Each number is 500 + 50 x the weight over the matrix's rms, rounded and kept within 0 to 999. Layers, rows and columns count from 0. Numbers have three digits each.

# layer 8 MLP gate, 1024x384, rms 0.103, rows 993-1023, columns 192-287
510500494551526526522431540565462544487509522419492495610481474479547449594565529507503537520505487484610539492542488607564444431544492522496579460482542514441490463449583450408558444506474526494482484486471536473505431488548434531583547438518482481525508469489542590508601450598508532455
418449440561364487518429477577487431515443489566555479451409598465442530530480528439464481510516549521518553578514472558581516509580527578496491469436462498492493592525512540544537420513561477491507579533523432537616543554483450476628497530509447413585491530513498420451504444556466550510
382580539566458490575455528419524452515609368420411479488387506468441514488528467467581429603502502421566515495530520487481499553558480501458536464409537498531372494521426467420447524506418498401395432520505473507539500479496512426526526456567473415393542534526445356529669540447572531492
440502502473547494554517545449462503553482477460505481536494631509436485498467413510515448447529537543540545472589455422563491541474511469476497497464507516498548513539496473434455477468493511579596535465473491508483541399461511439546522521460495506481571595459525515492547540460518465413
519523581451544509554517551440472540570511538512461433459447460495461434502510502519575551494444459435590503503525549515543569459500458437540501508495565487467545409495461432483551495590395477567528479508551517542478590464569472491494472445491555495509437468445471510537484501537548547538
541491492409516434558519501605536458451504467529421512431489546475569593555528605538434518357406489474392491512462413427512483448493532436481523465424463432371452470538522555570430504466452480565536451557483513511469492521476516584375521513503426535461444541468581480457667530472634531568
550445579617547527438441575511422417476514530467555393544562559507537472553549560404530512519500478506468567472497537504524513483470447512495490449520555489494413467489485415585494520402415393512455433577481493502480476437514520516526513492497518360424591519552535488484499444416478418512
574507499478440479554540476600629493480417493519478504551521557401463483471457564412510534555492516475491450561537559455499487419486505574473536414378456460536426436419421598475551598379434583546560513479473544575485513499544512487510495591429476568510590496407445504472476522525489425591
499466468455548383499490575493496585522548524417422495504431580518531416534619557530444548479584450534533526508570442511564398475487489451460579489477590489434512486544594530520529431485558549430511428429470473468500439489559559510487412549418507450397572471419533483412496516501431451566
548578464480472497578471411462500408455448483554627483587442523527517500497405447413535469472468493403376492596502436406549571493540548472565472510424528490442442559615457491469563487552467552469549520520571499506449455623491517422430448436495541475488485460512521404496541537504535500570
520528561476461476485452475551480511562544443472407408492526511472423513527491519509456476506555567486526546493539525489495461489510414487608531470520539591430459520535493540506621473467605429466620369401477486458501432510474565491544478531525522450492543536532489659395559454442537464412
586574518428489486530462500532549540568471561563531540452551493518550495611516455497513483531506542566454503477442414380440535412478550525476516506481544461545448536443466549492459450443500579531447494490488533565472576518450457385525483463504516497446428536624500599510505441539465416468
534445561579508512464569497467501511468501610547474563582573437518450473501490517454450474479484565474440517499394490482489546599456454563503467381566447444494471581533531483504616490456478582535471494460556589453570586476477431499363509452384533545446471490564471463436547527491515455531
504533491559577560519533522433548427442457586397486422495487437472478448478520468486419488510591509569500479541523442489505494460568560376444423528400490474532558538515583468524530567465528526535494491525546461541590441501421554537523566548494519511489585513391406495514565469541491504474
360555487458555540530492466448474459380430494483510471463520480556487496532479513398583513442554516472443492495544470464558529581580515446435505481422421561504506471490467540525555460398407581495484554553565542408549551508527518550545449503460514465525529507511513473473484481420481609436
501430565483501432491498512462521514571489578515482489645486487486525524514584493524563508535480545503584520495530608550547488558508493522442503571539499467415489507500568527490565429531414480524534528590484514510482568390486488570522435476525632475493485498481476459481543529460508558436
449450499532555538505490526482481450457485418491522511530413476535544621498470499591574365443477580468582519461512455537414612501504470575476481539566419456518564569437561500613515513509483587547537476522418483537520591506475437532405492503483508503455447471558470418467484520489502574489
476516495431537505504451532533599512486410493449477580535542507512527501497549654555427484497493415555555506507511428535451516486409455565470537470592507477519470538497503511484597468484500510531523479473518478389506499608461600535478499518510513579436439494448559514543517548439498466496
550480554537465505445440485511602469523555482545495543531532501478507458490477497509451491483514473471485511615537539581396539454490549583516572519467504464505596544569527530453499458483469558456464438516487553448517507466434464559581537625456511509417532410497461534455404594565480571593
549548525517564514538500531364481413460535495373470565481533403486465550451512436430614541565454561471580610571508492507535547464457432418563442591482453505428543478437559576577554591431497490499498461460451504561532421560558561436526442525495421559570536516460507477498493595514538432479
461462462466520547495560463588559548566581539546514461488469470509503497469500512568426483470543518479507462591456431429527467448501500455473624549491451500460533503599439554539626424534524493459517461484343543479522476476433529477540546529505479530447558465555500611454533440473473446481
500542496404405496428519556513595553555492551496512500534519523514524488544505475459575454597561560581552563419499518502523456527633531591465557494493521494585531499548457427425492576505445462487529412512568581541424502504548540461548532576462525539491555420440474586420509430523525515544
485489478463502440509417514509431539553475498462557581517570514572563498520503476494456632623581553554522483553517429488427518448578544516458450503472579459510470490476491524361414432467478423428635567474548556559502479497528455496451491434484514490455499409509428595443549498462466468476
428392494536490450479452571500600410469500481542544531524529427499421443504535445522447479560570543602474514566420553519559511492556599481578477538536471436484528529514497616603541495637526475436488474504515491514558511457497524479516421471475568408445499605428553392476436483467537518426
492600661403464509395578552455464438621563459481440538490557567472506536550590486440471470501474496494574478529421515596471489427495474472463519534470513456422503582478537512522396496574522540511526385497447505523487511526502498434497541460461515508531442443428503516557473484497508438494
471584449465499530585438536419503514446385445424420449441442593500490469615489333490507611571494439490404517531570477580527475518481505458493447450488453501512441500464503540416550520424496501533585521490447477476444548482523516452425523464546485573486513586498526560478499476538453530498
507501472459540524481634523527605467616531490513546582534522491562480559613481537478482484508522395477475494600577450534585441558458518636474492534487509465461475496559473573500483499627470501439396488565507463495458454542602472448569543405516500448519525464553486431516578518532385531573
479420467503508501461431557617536461548530431439558507589483561532489516523442423493494481535469499533560527475419505510464500508555589454513542598531543441525466452589509457562545508475540429511502470518498490475451521445494589520510503426608481606421457451544431540522554467493596586497
502470537570479448461490480512635539517546499449447516433557449501497479544513526548554439494455481489471533581422450522490481451478540481500539534465483496437548513489476555512448481499492499487439376569548503491554410460513434477499490558540493625450502515574539499526527508599453468528
520476428450576510577439591454574539554512496466574470580469576488502596493420481506493522497452511481409513544481567474558495481529471524510524490434530541553511555517573476439571498459496508511554570478576481472517468521601556445536480495545424539458538503509355532493564511507524657556
543543470535620541527585460518523565545410497468505466541445584456582443467535553484400520512558421499560457578453530494523387488523584535507568477498522540540531482507543448454452544544513542443534508452484515482528491537555532526473510496522439570439527478463478567464480572576507469479